config.yaml
init: "normal"
lr: 0.00638
warmup_steps: 44
Each number is 500 + 50 x the weight over its row's rms, rounded and kept within 0 to 999. Layers, rows and columns count from 0. Numbers have three digits each. The size before them is the row's rms in percent of the matrix's.

# up: layer 9 MLP up, 640x160, rms 0.163, rows 107-149, columns 0-159
# down: layer 9 MLP down (transposed), 640x160, rms 0.157, rows 107-148, columns 0-159
up107 099:421575611535490476473503445497453498506455495444456457525457445442449499473516521520510457502424543606573501509515451584595455495461477545400475562582505543577431513469462536567466490474545504436515462474495486640503494591502471405429493480491389551481617505563533515474412498539545481629553493481487511543569498530566551513517476415518459476580603559422476560541479437533518523514455500490478544544478620439414454512455488525523551465518512577455542420533501483540493541546477459
down107 097:425505440532614631471514476539586548538509389567554468406538492534564487532455456468490505522441496388495474540497576447441470448519485424484549538495451573413504547472528499464498513489489490427491478492448393487505560540475505594617575450528519515563437510455539523552473536486468496436545441470528545506477496437497458545419450528446544449440361456588549511510523511393502427558503578510529535487591455517541581549505540507470498545615484431475510574447482470504488541489518516
up108 100:493526448571473539425558516512503481449591497518495482631499446559522507490529479534486482515531472540528486480507583493547464518505513494538464469541503488506521374517445433502476561543532590516505543467600567492519547537477443589553474549544532420497473549514476591474386470499465443545542486448501464534445481392502578493471555506450476514454444482479439443505481500410500475507578454446477454496548484412459524444518560481541488499562448294513565518567579422488339437560505478
down108 106:463544496497509562560452535391491505484468474554540467601570503459430515470556464555528598488466516520511523473518475584476526472458565506570454430470453509540472384483522504497488471459446586462501447486537496455494531394464565545421575497565403464599570534516389542441486466512617497572577497511482553546550556536481502502499506442481575515569523575438455478464533518528470531399543370485494534467488441550411538445508390519573466507484551520510530449406546480555473508516564423
up109 107:518512558421492536460429491572546495491446393463511519443430454581602423547468488486507567558499514523506477491528475406415476517453528514498524443522463445539548521541558465563466507397492544411520560532509552496566502453614457544449586510389506505497475485486496469513515475497502541410523446562423518453381487545473495416443534496534430559446514395579479439487390549559508486471587573467500494425504461508418568410541381518472508464442511456503473561492473475494464500507539408
down109 103:436407520520446550532465519507526536445508467553461496486521475398489521520511479535608487542456426530521512488535530513477444538404547489495583468536483575562542500470490530539553410521542460564475467544437462400503426510440524532511421486546576584504430563434414642512463603387469495546487619616472570412394452568550456511436415459449568420469445469527468514517505493477473438462490536459412494489476497447540424513511512493541525513494429547490493541530515449503427514533501495
up110 113:463533472463544545547471524551411465485445511423462449516615525556429394451396470447474485601441505450481415462461539458450543479474500441485409469521433435543516485472475475459462559572449514489601491499576507507464561507512462590578527491542512504689525458426486558446533425514473487560444506471539455600422515513449468455529525475522554543389503495396481533467517505503563523500537453569538488458505525543505557511527487409482483550474516482405513483519503431524466443558606463
down110 101:542484498520528546499468557469522473535479455457467459499537436557494524531487507485590484476456485555547462611442480505571553574569562584486501527477589511545530549462507547456527595516456522611660515494492525446433487568450462430437579498473568455537452543492517558511616554425485532544450513489448482447429508570500488518485455515520543592472438563468512487498438430563484451598461510577539419548507501493469552495495527501463518495460457542472583463477446574330433533441557421
up111 103:489448527579521486586479525517519480513492502491466576544517592509495476422348517391463448459593555452553604465469500456601479460505520516445423579526481625533510453498473547609516548465457562488507538532455547456537570482555486530546528464574530490491371626527500526441468529540533523539562480504528551465420522489489481529421496573517462422547507601451496521386423444435472487518488531509477499534461525479447488545476595476493459400500450536520503489577492449471438440493493553
down111 101:442502513543461619528533521539507444554530502550607462454507504512484491509585482452535479403415510487455543531485477494502533561511458494506554492466481525475545441485514500453576497536522480570537491471548486453532513514411511550462468581458518564401497362599420556463568450426496414437527501526419483444519418622587486505441448501497544510524474487484540489479417489525488504514431397465521461561473512557653467396474517655503463521509508514533465440473451510492507385497485451
up112 094:524508475507488528559610568484557404496459468404466491571530595502526505492450563537526556530471446558532567528493496543513508530419581455459569533424429489591475548464496500525476517489434423498519475493516460499598493530524556507558439505530518546529484556508521495551405452599578491568527366473552461501454514573433496466383500575456420466502543588620504445515439411469512456495555479500548511506526500515556561512403534420467424412457544547450545472572468501499443465423515521
down112 092:502549560536608468463465464580443483616431445513408451462462467532549473472458439512459511540466539474492527512539461437456532473466399476448551551464464463519427514509450452450588531515547489429464398465577643534530592534527442440443443543480504429531550526520554506539517473506487623523403523493483412443534532418556456542520481621536411465507548513585603534526461532564498465475454507528463538470483486565558599577502456507557576524499515454471434496513482522449514516508510547
up113 105:526544410442493448528455576522399429560442533496435511450538604491442523526560481471498590426504493463497520449392466489518547505424467507471405535481565521467533531460574511551517558515466532439405481527569484458510535428513448507593546579429543502452535442485407500485477388466601496466601498472562520488464429501483529523523504410496465475440487465445511564548443476550367493510516502462464484572539501491520506429445460538416495462574526534493435478434578399449486585478560467
down113 102:503467448426516525442462504542589393429539469602447493506486464520483497483450539576460496432431482573502526577487430517486488410472485445512506522386474387510466508453514465501549501471599552545488445527445523557478491581431518472497488512563443524463439576475502480440501465577466576458518464431404408532563534498518520517496487422440495555517552510507569429461533580450594486538531612473526556449389477503471403436511496507564478516430516542571517475504563598522545488568603469
up114 089:554621525478511443512487498450459553447513441550536410467529435602530543636589554480519442498557544510409540495537521492424503441420469467477426460459528465470520524493417535470504501564552528517450550482531441593471529561553498453498474576493441527547544460511477512535489458529506487648568516499472525570511460482512448594547500494459506491505524488544500492559560471484550578474494618507497487466544496487472432483476391536418491577466493500436446494650613499576431575503446483
down114 093:539495465573515521530485457519513505505550562416497439494415491456532484419427472457592467473550506449445396464519522608539514554507516403509538498470579522545506607500532569480555513508496498496543447520482519543479442500526569526432537478496565520439490575542453434584409382456418547441509505529531471393516462451506541512437457489510563531517487403544505610530465570473617515487493464519476498596462472540441531526513559550525434431543400507515546396588570488447504442555528568
up115 098:499532532494556573496510417497508466554480577586488406512506560421526460508591473506477462459504518493514481481487492422523508553638483538422458467484487460511468505559518473503468523545499430598419447520536504462558490495577494512526452497480451496586522486423512483575459549415377638437379486499514532487521429500411519541411532448532547507483507482554449571560494511562418528533450482476461544432572499560478442625454516482496515467508466521401433576547439523612446549487460485
down115 094:508465474524394413534501506466519544559502497410467560521525515513479481484470516519481431507474431476479473419590410453493523475480497517477540530514469415491377542434496533414487502503507634533477486516527500518499447550426548488435445517473506518495567616551561452462538468469521430568563436443481504474534559516543575501505379426496511492396447485509510462510441404418472477509515438555436440509406497482471486542486573533449560454579611401574482543479537552374527501469493585
up116 102:524551609475483450517513503435533542552533542483429537538445536458469463585456497446501464393507542427478490470522400559534417487545430434471481498502442480477537524556407492501471462480463608466486402434477499417560519525435473497509475461570449408417616455575486545461422526445575470465539516545441562493509553440454537513488511536584589477486423505465520467519402504391442500543436465516576600438423503443526494490503477533528499441524547405572573521495534551529495443464452490
down116 087:485382434524454605538491510554529587445477505557542529478495485518569422395545557481476533526495450409400473526493529484440488544453424537557533480497544481526524405472537537501526588451486384375488498430456523543535549475496495558493477475518507450486426584523542436512477484411464528471459521449563433430399468513601468537500430412456520494479492533481556584537462503567499498517551541519466550503521628529516471508445569539482547531427550550426496477522396518402525531434473549
up117 099:464499465552536378512585444545500524462433506512472498538579491556483381557471584520528590373478517460401500476527465535503483519561525441557451535533529501594497528499479469475426481454466500488483500494421488467457455466576444474461431435437500508543439550410460509471410477493352614465549538508465487481477517537513511521504540412487479412517436481542469534486491549551554593468524476526517459501426497481556544434548480475544491564533449626414426601560396532525492504476519539
down117 102:502565429485471401501549576521486506424508471535511576494448516531547454635481517530534526480477493451598463517516444487517529465527557506562405479524526536505440522448448377494499454467441456493457482548529463533536546540507561504519604530469553439561422526465467504558452500413547498478489500538437549464497451485462493463579490346470559439486309443510615482486473458474549486494455443501415574535446488483537464461477506569521478561559507516459550540366488490511517600472521499
up118 103:491496527440541526532521583503476406481563491497496408481506557590433516540530507568520547565583421554514540458479503357554431543516452475422500563558472489515450467474536549454495471496481507444519606521476494552472522461575487502557525474460467473430576470548525522495521506569488526555451525512430546527473484516473529532502466496436604419456488465523594484410550437682455449501583446452436470502500465490520522574543588507575490478483532512459331523508577518581470520474546526
down118 094:420446512533510488480516562468543544500456439535494549473416604514461483381564518516521602464396540504494459474621500502577493490491563528539500471440518483459561466537464548490507494485487538443487478434542552529508453612478505503420548518472515505412533521491565531446504490521535499451443474539581523517549524421503569506511380431493484550408486487537471435500560479514546451582456447560478541453556544585554536508550537549443526549592440508467660444395436478450504491446535608
up119 096:532562510544583415502513441525476509450514461516505584504476566495453490504489492495452608393532494452531526561568459504491467437418526339532454473462468512595519458500480472496574487413485593514441481527479460561545439512542463576505546472514541481437623493458497524499433546470516547481512571559524591556534383521457530470451499485534501471527517481488436452405479485442479481474380510413480517536471509507442558589588441488491441510528625544573481447556476546536509476412404501
down119 096:559448526416440412499493456526549483512529529414521464486413535486558495560527510465475367513517328515574463539511562582497467477486428515408413479561499539513446594519429557505488530470496534513456631478511556524502501470494430498501515474433493486577448524512521500420529424500501532550472514536430501493497431543378497497626442435548465472539456519461499486449508431569562468434456482528432492472482507467437561432429504500382562499518486490516604522533548489530464473460589539
up120 101:474492506521515557512548520444515455502447474540497462527536586558516531519530519516528550532544482504504488486523475474483378528584449551471557505556522465430530566569406457464411495524375501492468552441451509487432412433469516404479424459538394564453456580538560372481524414508515507521505517496485451542549519486498578539522625555546576496444460437537506528517501514548441419399611456555593561575507529484572409500533505464416458453454503507471477515544505518567458499405441473
down120 100:489448405451551608506541471521440523515548527517470421570530535474504544437439497440454526485510457574461482436592498577454462515493509554451506439439516465528472568430508437514420500503507530595595541511468553607496588461428506523536574563569567432456553580549447456424488515574530582526548459521454485460485572509485466535546431518528569522534496465563552536456480455405500567553492461455451533428432496516483598436457475464531447443544504561379451442471470465523542522463491392
up121 098:505554582484498543515410410448429486416494442525437452487495440402589450492554561530466512445500528512438556482477516526592468522494476474589536488534444455568530550533508507486366544511509485433450552417631554479490585524549512526443494488451535549489566521546523523418508577418552472423507475500457440395497527468450518579461578473506368644587462561489558551490496481504508556494495489549430554451506460423554552461469506532504470475487480568572465440537501544530500510544490507
down121 107:479526544515438401402489428442456500545458496545654528590546567538491527509493484591444507442534552551502490464436493511535621504569465488574555522412469461535486460485444509410532522564464521528493450474468484514658537443599457437497555494458428589488469524502392570438550511482454565502545541506511490519485417489462592425523468576520491493528551552621470534574512510475518453554462545513546525524475494514451471479515534518496388520490455581483522424589546557513480482507509494
up122 097:532566510524558402545438495519390497478512502506475474537466443505525506535379440464537471472448526409505526495562508526470424460408561517573441470464467529503531459498530480487429442424525570537525588350559491462450624508621454389530541591504444519531488416466426431503525570528444555522579502517523505461526530443552384446540507532562473508482412446498412469544520552525463530436594487514550461500471477502510506543440439468579470503534481491543542569500461500471486474487585486
down122 101:533516471469509495472536481471490520568563544497533483507504541441488428444511478454576522519422580544548361534521507510388518438546491460580526480603455502559365473481612394482518484495505470505462454534533433506449563427545471489535490452548455429524515478472565598442517523397485524461460463571421358400514466449415521499506600440484435547486360478519537593480550506531550532492501469507501502493587481500433500502521528466529440507552518514544579504463507441455499498485576516
up123 103:429557422558584442503518530503578523439414574513376521577492570462534416561527455571449491382495530467469551451466521462532514441495497547421517540481448484497483475395490571502417527562412443393507558528521527565528508539504487555535482473499492461500418544460472519551577460463556498451487521460552572529434351478500539521568417447530555491555479420480501471477548474542487454521524491561495543565510438421455493349469514485478493518426546562478509479553500513547496512560413468
down123 099:492502472492499466506451495635570450503465468424521487506447486486451359355534522542435455520455477528535544530439564574545464504534477505521611442470520588498489525486449573535449538491528491483517565476534431545461580504571436455480537533529516455584523507529512528459469487507462423457551359471545440551478441511495554470501598567377488522496562564467389478563503494544460551600476584499566510580526416485473517488484545484558537570417459481437512566531486536564470520527462507
up124 091:416477469500618608475442513488593557359554444506531496527435520501511448631559509507547537467495501571476474481502516469441484486453442530580542425487488495539514474539549460529563487541557490544542515438464583473494445501501488539616435540478574485482457524518459589434471519529617416482490462614453519521521536499484454517480535574441553497485457540484532360523502572576618423520534498471482494489494503511409567414479473487551438474552479568544504465481458529561457472485450575
down124 096:437548460510443457505461494554443441518437502532520527557610541539542518535475485502494464504499549505579500512398443432511466587415490573596485474475556502518413477463507492421363460506534497505516509576472339507432478464498423544473632519538405496479515457486466503419508545486529551575536477457476523534459500616545559522528410554483539549588492506557494543577501455563518528475511488483497415589500446528506501506343507470431577526488498461480503434500594443494484513516547487
up125 101:516435476494470471534426532497526400423489535472450554389456444518482500520467396499410413471555539522505472513437592550515417502521547529513402528470457461486468502500453449514532506394520463484570464582482520487538558544522507510524450583455441560434496560504518507562579543509454549533479522579468503550498507466588549442577541423612432523512550464414593461498535476497424486472603477487556538530467512476364500532479449576595535452473431516406574554517531472417486516463509532
down125 107:533512562461339401490563519370572525518495478432585479572442538526540599487521506510522474514533525550556490556587515559397519458520484596547528510490394457451576565532484482514526529462480469518520530521528483586561498486494418475439512533519508480420499523439515554531488485549450520570424482407609452447492598498522581570560534506455404550526478518494501621477450518534498536465449497479432531542528555541490509486514446446411467506559429402529521513490470504573580471467524494
up126 107:367535356515535475528611377581471561455562412578452495491494527478541458556558537503491455460546511495484508552560562489486464549465447473552479550452516570542512440551437430490543455535466511539449542512508512528454429615490414469549449487472418556527538483446441517485474507538509476459504517500547584519496464573460474571518444498455513442491522444636535443457436501465528499505416478407508448486504522538528478573563493510542443529511398510467441561520452530613586465517517582
down126 097:481457463465455548549519585518493427494489506525445431535388511517543534516494500490519401454528575491490652557487617552450453482523524534442616531513464534442456542548465555524542520492521531478451430508463498581495481591482432498574551491463520455545518482414482376520472480472550504468601518508456465561372561566567523435530526514500441461420478498488575456547556556441519513473474560500584599518503473425616521510484484474520540493527371466499494494533456471542538569504560442
up127 101:481531422416566515482507542548487533460421561530478513506583511480441509479566532548423533496440569414444588485410523446387524481579481563481506530546391472532432574416398528455560505472470547451545552482557548466535525554521465542487627477477524528506548409491513464460449539504588522417534445516522554556468526527498468461602426485636455506529516408487507555488608461491542525472474458498417457494452504551542490457380458492578516546514508442528501474512548531545483557469470455
down127 104:508472448457511561536456450503582618513535485624519490488563425598554515366372524534500556562503510535439467533461562445441511511469471525469478488481480505505458511444518508456498375483525478515473559574545478403489492577484456533515559478477535495522455475563579505438484537571482455476601437575556558444450453493420405498535629430523447552491461459469442491439476516471558488533516412593480510463486558569554437561554518558483459577502527487573518580497533494526432478468491481
up128 114:525487378496453487420511523489539455487537476534517515559498494523464457452473501423513451476566556529399479494534555485488374528500514541510526440492512476493533450478469584438491519576549572504453560531463487515496420588379437469527501457396528480502509508535494588533554493548469441567577446490455408520531585541456549513475512512461537541427422473535443511489533493603538464437559417528466493513467575396613392529451594483548462441549403529486518470444412504556428500481482419
down128 118:509498497505538507449576460592556419447531556507408534523448538487571521500483529552446365554572472466452462391532520417548488518503455462561467615518586517507503422447504513436496474465504532455523627488499446457496503482469491563532426548452481555472406418560487507489541448473549547554550539491424409471444501487547521507530458505477534547484442452500413410540476490551509514467567613464440574523557610476592539535479495583488553461480475451584404505488440485478472497415508472
up129 092:507473463496578498475511519530501495521505373497437501536431532510522452525566614366437558425494497543421502422483451479517492532518446560569519573556552452538595457535455532632502520502567619487533421490467482457533556522481466477503493525461414538337460505518579497469498520513486388550522528501481470524610543448481477515473462551513498584471455485577569394488576474527505508486412492460421501425504521493481597497495520521544456469471560515539576461418438466540468505520514532
down129 089:477555483444431507518451534447540449558493627567584511494509572443539611513524489544509514518415425531478457527480552514364496491504532453520447449464484561448495426468447418506397476484449434462520605457553469502556464508462606399550558446451456470569524561499492486555546477533512557455590438596504488447411435577481564496508487435462435513523453583523494521484457435557550453497512550535516481549569450567531426438481539513534478557480481482551479490528600581466494523529416501
up130 096:481416548527482448467593457477562469487576561546542595479465632496585395519529441570538501453475507488483510463451452451531495484502494516535481594470582557460430568512484470529462410476479533411480544467509542497409470489503549562483534580466489448446480506569435549502600457449525487508541477498503526488515495363445501525465535479549491518491495514502458551502552495493498501454437539460340491573510563378485473463478525518531559541440577570525629457477488551453452460512612570
down130 091:533491491473454506483447531552471429399494497473456531472454447471419469431448456455494515512469481516452492508426475549498475467482531386470472407487440387502526400507430570464511585512469445536502458455463488464537575504440479479522498474474490494570534528511448358510578472601507548390580499456513525530452501544558566628529549473445466494546564540529576491541458495437437509496521456549554464478392413565506530468494527447543521389507445556412476589560513510507600552500472422
up131 091:491517499596466525437594471480481573480552473364493475516584442483493498481506502590503439433477474553558510622537609511449508542479486502605483535517451561526457512500409507475496509484551511437605452483619559605482481573496426444431397579551496551509428512521482581523538419512436404516537426565463525505512565483554515520394472405499485508534477510488458487432469510504444553483481480501490430462468521548557558490482532419450439464574507444529515538501453440431433475483522457
down131 097:493499531468528496482453573564551438447489581491406606516587511557498538488476479421457486503450487493593545480430463474475526528479411525415517471448504455486478520473460425514512477622495529539454507491483520426449399477510424501459415586461413558493561606521476512476473478523457503535572591554449471491512516502456534425520452481522515454561540521472582428497558414570517405521554499537465510509447413491457394452540452435473468502516575461492585453555580370412461552530528477
up132 097:518430472509430423484506643502465466486538507518459534514507435441571527520525470490538556421501501459537575537498434550487501530534372570596563496507505465559501450569539427481387483536539512528456559528530399522489509443570492543464524550546424515454445434485427544538527568516460551455467512512483457406533468550470435584537467479509531481545505490472532500485454541436543534584460419575410398536504366498491414535560470488535407491533524607559569539460537542500495422503562487
down132 100:576416590532541532410397506469582498520480508511533542514431448464504458517356592507533418594484481480532481444480388486462527447429562468461498604517477473509441493501512488460493520616480459514455505563545575459532554453500381491503535531501525403490409507487523517604484526566524489467510602448464507517497505481516587446450552486466523499442474443446516443530619489406510487482514548450548430466471538467424532560466421521518482450552507385532551535523531431454507451452523508
up133 096:510556519580530493511437444575559477517441435450555382463485555534618439542415456504545545521523528537457459542464551400587494523504547502554540456498483425500538595514465392475406480485530538524543519457566528471475531550446535508534456596428464539514491527503480579537370616477583432607457636498530489503494497382502507426492582546429549498512403485460515582547509478512482514486583489442561531480477532481511512532511535500474461449479482496523543460539450570532522506561490477
down133 097:508560473556413578521569535466534520484581458485543522614490463427522496501572523562504477512445539443531543482507542551487500464420402486494493501402520579511523531549588613594502525551447519456511475426469495580529553517444514431467561573508594476438496498514505529430434408496473550420519532529450551436501548585485478560564467531513470523510557600459504353436515569507470456468446450542409485466574482465526589462547502586558437565480516467486427500456424510459528559485519513
up134 091:488490448555482484508509451542579488409469495451452520434522581502509462491542549426492487464530550464525467462450468550533542449481445493581493461404436518492422479475448537492469594584633554438513497465504476484538485518442517562521411558475538467558449548595488461519435432534562496521476549640500528529481500517482456522567534561507419454548517524517555385497425486597556514486504494488519513525406621489530472597541518411486397568452510458477515519430520540364491505547576453
down134 095:561429563482521556454522553397345502557472525500511475527544399383472531532456547572532468502509463500531514466490572446520490498526588536408481521558541537508488523584461473481518413472433497564586574487465446483479499446529500448462508430483456538413516395437457579435537491470436507504465492481460443515471497496455561474454501411514573556465509474516436557544524478449492491482502484486470444480607372480482544441413499586489566422555486553499469501540471491656541495483417521
up135 098:545451605374501494587433543560575502496523442519406461497479579454456510471536498402508544455462494502517485485415526463530507531540530514461416446482550530453491578545417517443434417433560471504534509513534498413559483458484509537530459486530487464427493500520545524503527540511468467436555488636462449485421522416507433473434570514437647417459533583460439540487504479413503442562499457454556509394437545612584501481483502499445487397509537500505548522455533533489481470511431482
down135 091:472553403475431525627483519621456457488588520558511496528476420555504490519517445558541524470483466554518477472579481567533464487398470547479561572479548458541519434524458464485470507444474573484594520496531415523468528527573559478466513540504506507534448519486435483490505420411509462541414452476531539576618443477366494522468443497533405508482517552464491457503432541554488502479453503591455536590466460447491509501512452426504491452443351568476539524464507504622502601442501505
up136 102:542489532471523454560496501554488549487475596564467428576498560529577448505538463621491542531537520491553465510527584495541583463534486539441479520530423573557507484499501453401495518416499514511482546479477500475492552531432490504445505465516555559623511502551445609496512419508515445503459522566434563566584522522544480573481425515457438466563515468543518537489494470481497465549502270508503571570441584564503508499465477561603546527511410577444538502558539546555468492452517459
down136 109:462560550498466428408446635494582572435501423383556440510481551493471513442446418476539546426492491464550563462573510457455504536452547413515515507509423501494461504441526501510453599515457526554501405467546514425525466526572505460521550462536435529506434456486481528490444560562537544557463604456438531629530512481441427430422547506545594552508486426498485433494556573449497485640531492512484545411573521504518490496453585471458505507535536567495509512541570486469475531520471534
up137 099:531501425492533529484555543600497467436534512607379434495542468468560564464582497494482505580451573481465457515580474530541442528536461545573410522507498452493479498480525416511499524433582581595457455478593423494452443432502543542467461574456454512477546504550547529583518462535509472533435505505422429525473536423433597516573515478513467544470583432642506504533466456517479535410460452478409522524545471532487441551514508583548553462479553494479543516481491379506433491573467466
down137 097:501456506455590450558539480470438519436453470458419536468550426507511500508484493402468504569492422476554454600446525494480488619500472543532477641456514464557540570446448530505514534541542492410543659433387442531487495572543443493446547502546500559520501520457447534571522550481521524429532469498577538558591470497516420489490526501470493423506441598482472388511476494540414441519445512558488466470488567487510558460495492510497556523548448526442508477524453488402482602417558444
up138 095:596514499527493540482454577583564526476460508513427444462470552564455588573517531424474467534494583514435600476503490380544562486455560470477478475477475619515511477570440504497577533444509452594517463511456527535495513642500471432550472394501459494488573512544570500510500468473424582447523413485454491533521523460539561524446516522556556591454475532504480511490471554498566544510455524511459425474543544430427408487499551501476390462442493553524520529530420616493462514541487382
down138 100:480579524551529487430460507500573503573415534489548480413441417505553541435449546514483396479572553437516465478566564502494548519487496391525531403546488439518483495575552510445503507482503508502517473441541399377486568531486419524515444581490529487544520406470516479501576516456449402517613405520474482557513505426507423515435483577501494442467530525495534403539542517385491537512467461529549436440483492510407494523483575492465439447531433530392497558538447495472517488472384526
up139 106:503475548486556574624484524439538566466512517513448518568517515552505514544515500533571560439492510470497529548604466462544556450540471426495486560607492549519476456555453504500458561584469530525591499419567426518522502547602486577480576528510468454477428412525510433499507476607425468457515488480524535411508546500421487453480586587527505554566518515437420456547413527511465498477557535443573453485421424497460543540527411511494435392391400490480420470532446458535529542493490493
down139 090:495452445549476461572507465479459510506513387471498500472549589515449494511491542494535469485464494499467512414510499465531522548465499504452501470500443559500530508447477506558510414453514458421390475494563520461509605573464503574535492495536545594613348539569535499463554489489571526516592489511435533551486585529489451501446418460484535379424485420464661503513510452492504502531520457517439601475457554489569497503480583511479617611609523508521546530546503571472529509442458506
up140 094:523495495456589525483497528450477479524558451527452467485550426458469462454623542511508457483524544523496446519504582455432414451549495488411556484457487502451529512381438524589495472540484501404429642496414472512539436430472499589549519553469442495568604519559443447477489457475417485495500530498508473596475574545558468565608502566592541562565459501492463640463534565548500407467574494516512471465530445479570479518578481535480551489492526568521473549442575503449458497487506513
down140 089:481503596526331469519553481573515508470483525470577597520442532493536493624503469519597523556523482438521530482514555522477467494446549485465527575498518500528508440592505405539471499362614523431478492477534469474551516478489535492484437510481407451477486566501540505463494446542510473588476435452515501369485426476564474504483569448482500422465505487576482411476461431443574518444497572495554554572489461579584546472491595473494464444592485438515466522485513450564473509415538536
up141 106:534461435437500562506558476451518495488462529494486476451482462519573430564495507601493482491437510509451442495505554489489489594482506552550471545579553463521496594457529439477497525469522458450519503484524510561444525628482480566496435457481466628507460479469545598510534499484491512584511374518532523509325605421512504478495487480418517513414516577593542583547508494634577527515439567522549534507499570454579469513473542514445487447444451503475533568543456594435484546543563496
down141 098:500446604520517447499428495480518556470556520416497500465638488510443547489522566460453533540488442566503561404467489528417457485486439500465545429548453577423557570535517373450538454485467601594497551470559474496509586404565543525505522544504490536547508487521542490449538607433484470447563451504470486448531501492574465445563579540492495533531526486448565481506544524453363552424425478532497523403458450504530511464441431426512464501546562451473410501423477457521505450441447518
up142 095:525529522430471354473487490489440407535430439495531535539480549491445553496507488508493590448444407526507488470477493496441542482506445504565463455458444620553428464493369542446562426508498485462455437554486544565520454422505502550512579528440538400471463424509450444522502479519493507475491563531440505494509426483419593563511501533494558434520468569623479504534432519476426513524477491440468530534572530475477535433476497430530563448434538378480515552504489577547581424612511503
down142 094:513500581463539502410578438466509476561391560492477567463512412546453411464471468474483510479534578481463524550501511495454551462464551575465519379549491465487475574509495548571498429488435512425469442481517481638431481473464455422492587425542471456456475545410523438382507527486469495563525545551618533593500474512398477531441524527537519491456463553446457527477486427482513536421455518522549479550429515519432516523531523535511439505467538546412502449508435410553559486553604535
up143 112:535505512461510527553482500475508513470478486447493538499486524423465454469441512591447551448579536458475464402517476503534477486520507451522602533560510438445510520447460377481536526482577485483444567547446462484475487451536481482515487501446516407583456511551546511584464487491598425508595583487505492464444513550456490432449555503493562513400490496565651545563524477491432468406605542547532487530457473507402512468461486492619570481424461453473569556558516444479443441493657466
down143 110:505478531438460512537496414491548532519350573557514440469564497468535471439388504557547535431515480459450450453482591526572527485496498488514510437581437418506607517508510538479555476534514425477423495538441412554518533557495518544443563554508487491455513509499554488568509467456448419401509521516444450524420482540556606516566460548552543529364509504570529571551499478486604542444516509523595509556491503606561441451440498538490452577493483492421475491411527541461480421505529474
up144 104:616661521461503520494418449480541580503463534507455592462441492555535579542440564514604489471643418452496476535503459513509499501550490569472424509545513527451451428459425523538476536483476409492444476529496464529521514424504507441540499509518577555538501436401497560506428509535523465519495516536578476471557489512417477569478490549497526566582478497425565455501512575390408463378454514464552507462518466434442519597496514432575524472444500552472425506474479547496527514493473435
down144 099:423483513493430591539514552533546439522527539442396448468473403494593453508593523406472449628488484503495467524476511446512530526555517465515455459421517490557417455526497507481479552520560562500429530452414487515456487492600573603425558453407486409509552560511490565464507588596491489506434556523518476525445504495601487468490441387508493575480500575480534476524433454540542498497417445502499497455553508561560463521499498465498485441489560500437544430471505482427492427442624456
up145 110:473500608491494497550531501561498586436493539502404498501579530489505438520475589486411578608466476409547582484531421571424580590556556454459498548468484605525470447512546484524468442509472485506502520538476576423484479434568498480547475461501602545569448494446498498463534467515521572506507469486494471525419496413644504498528570441576469428540545526467523461527480450445492580416517507405494404530522496483475463479488444414503536533396453445503527530510571581446504447505524561
down145 112:489564561453503568445418542450587467570520581496438481504436467535423438479505514520555556541499498515509418422582553466484539515433503571400502357511557482520492514498574545558673488421478497465530588534478360448526548491463559536533583509511502464521483518600530521524516518478549472513558426518495496551465448523466546442520433477478621493513512486510503515461438420554492529501577555526552469473475496513450468514513474509540495437567564370565453544512541460546511560498542433
up146 105:472517510471537478554407457545443550446475500439505558420481534500559562523439398516474512602416477543498454451477494532560567515517497556467485427542528538566495442581515489380434555393400460463526481594397559467488535550568467487542411465541469458501471471459571483408556557539538466450557468432454506580490566569553464450492513445517483511424523622570507428503480485496426466557542406537469517449487507509393492517477534436534469459552564553551520461491462510453573511527558474
down146 104:446546571495429493455489553556484490520497507425442473537484467464549512590599428560491445583455488514536552493464553496604534506461454516489436553495571419497529606457592614575506473445433548466416502591454495592501520504517535530530546474581541550494563573462475500552470519465512453459460498502603584487565448476458481518589371494436570508534509416493485483470601346456466489524542551428530541477478559494562449540452510520570476494455431498500494518510499495571463522516557504
up147 102:464456529493517504545559479474484434572449423511509496394688458577536472470476443553456595491526515521496556491497459459519504430505540450459588436456439459505469520517523420604601463511518524522501568467492515512462482514461470419543452511482497511370494459493479533563480463591458537517444516578487470537511427485537522503547578483540413477559577526454404512528531484450388576420483489502505507544501554587490471492466465465475513582534510488489416581461492542502665455527441512
down147 106:498448533446446526484517517519512509457546493411452474540444557441518538532396412521442419524484479497424382468456535585507434503468423462464566425492499475492539573415532535550461549527433520470509458509582483516544528477594494500543524429509575505426491546494441461537432528440493468484560582391412467551521510598378481507566485578447469561484509528381483501510474355497446501525480591494563457468446515444539462532454495578468470466495526506480513523466425544534462537461615526
up148 092:471563556479423517468563460430507481437481498483575454505507536475454354428550437503520527407444511534480526455490525517479452525585518549535479463510480523582551493541543474555447520454573539459470458464518470399452502503461506386482479455482477462554454426489517456483440368470537548440558513514484529522585466417534505483596455388542527493461550593506479416413581553485470495483453620539502487466517490523449401532493547487553607583523477574478512472539487531566387451491491566
down148 095:450455460483539539528527505521571573493467569472516446576476427490519556535502466451476485400463457511522575544572587442520570462519568436534546500527536445500495467570478460494514568502483521433541465520538476549523515530473544509554501474505580509493491655480473537425421520607534477477474426573551420455521472468411547490519445424518442430479473528428450499506493601490603468448484424502563524548433465439451475354573487418541514417429462456461459509448493487542577558565434435
up149 113:492494312547470503524424550471520424477472442498426517513479505519534451542535558523498577479489554556494594474531531500476434459494438434542523490473579634569448472559516418507454555501532511473503567445493443485444495456554496558562507468522535476457435409520517510584482464426496600578514590543461559554509454447464537432476508416606542371474592538463498484556478496508451465480504493521609490549557451506521442520444467511421543514433487479470576433554488563524496559523549463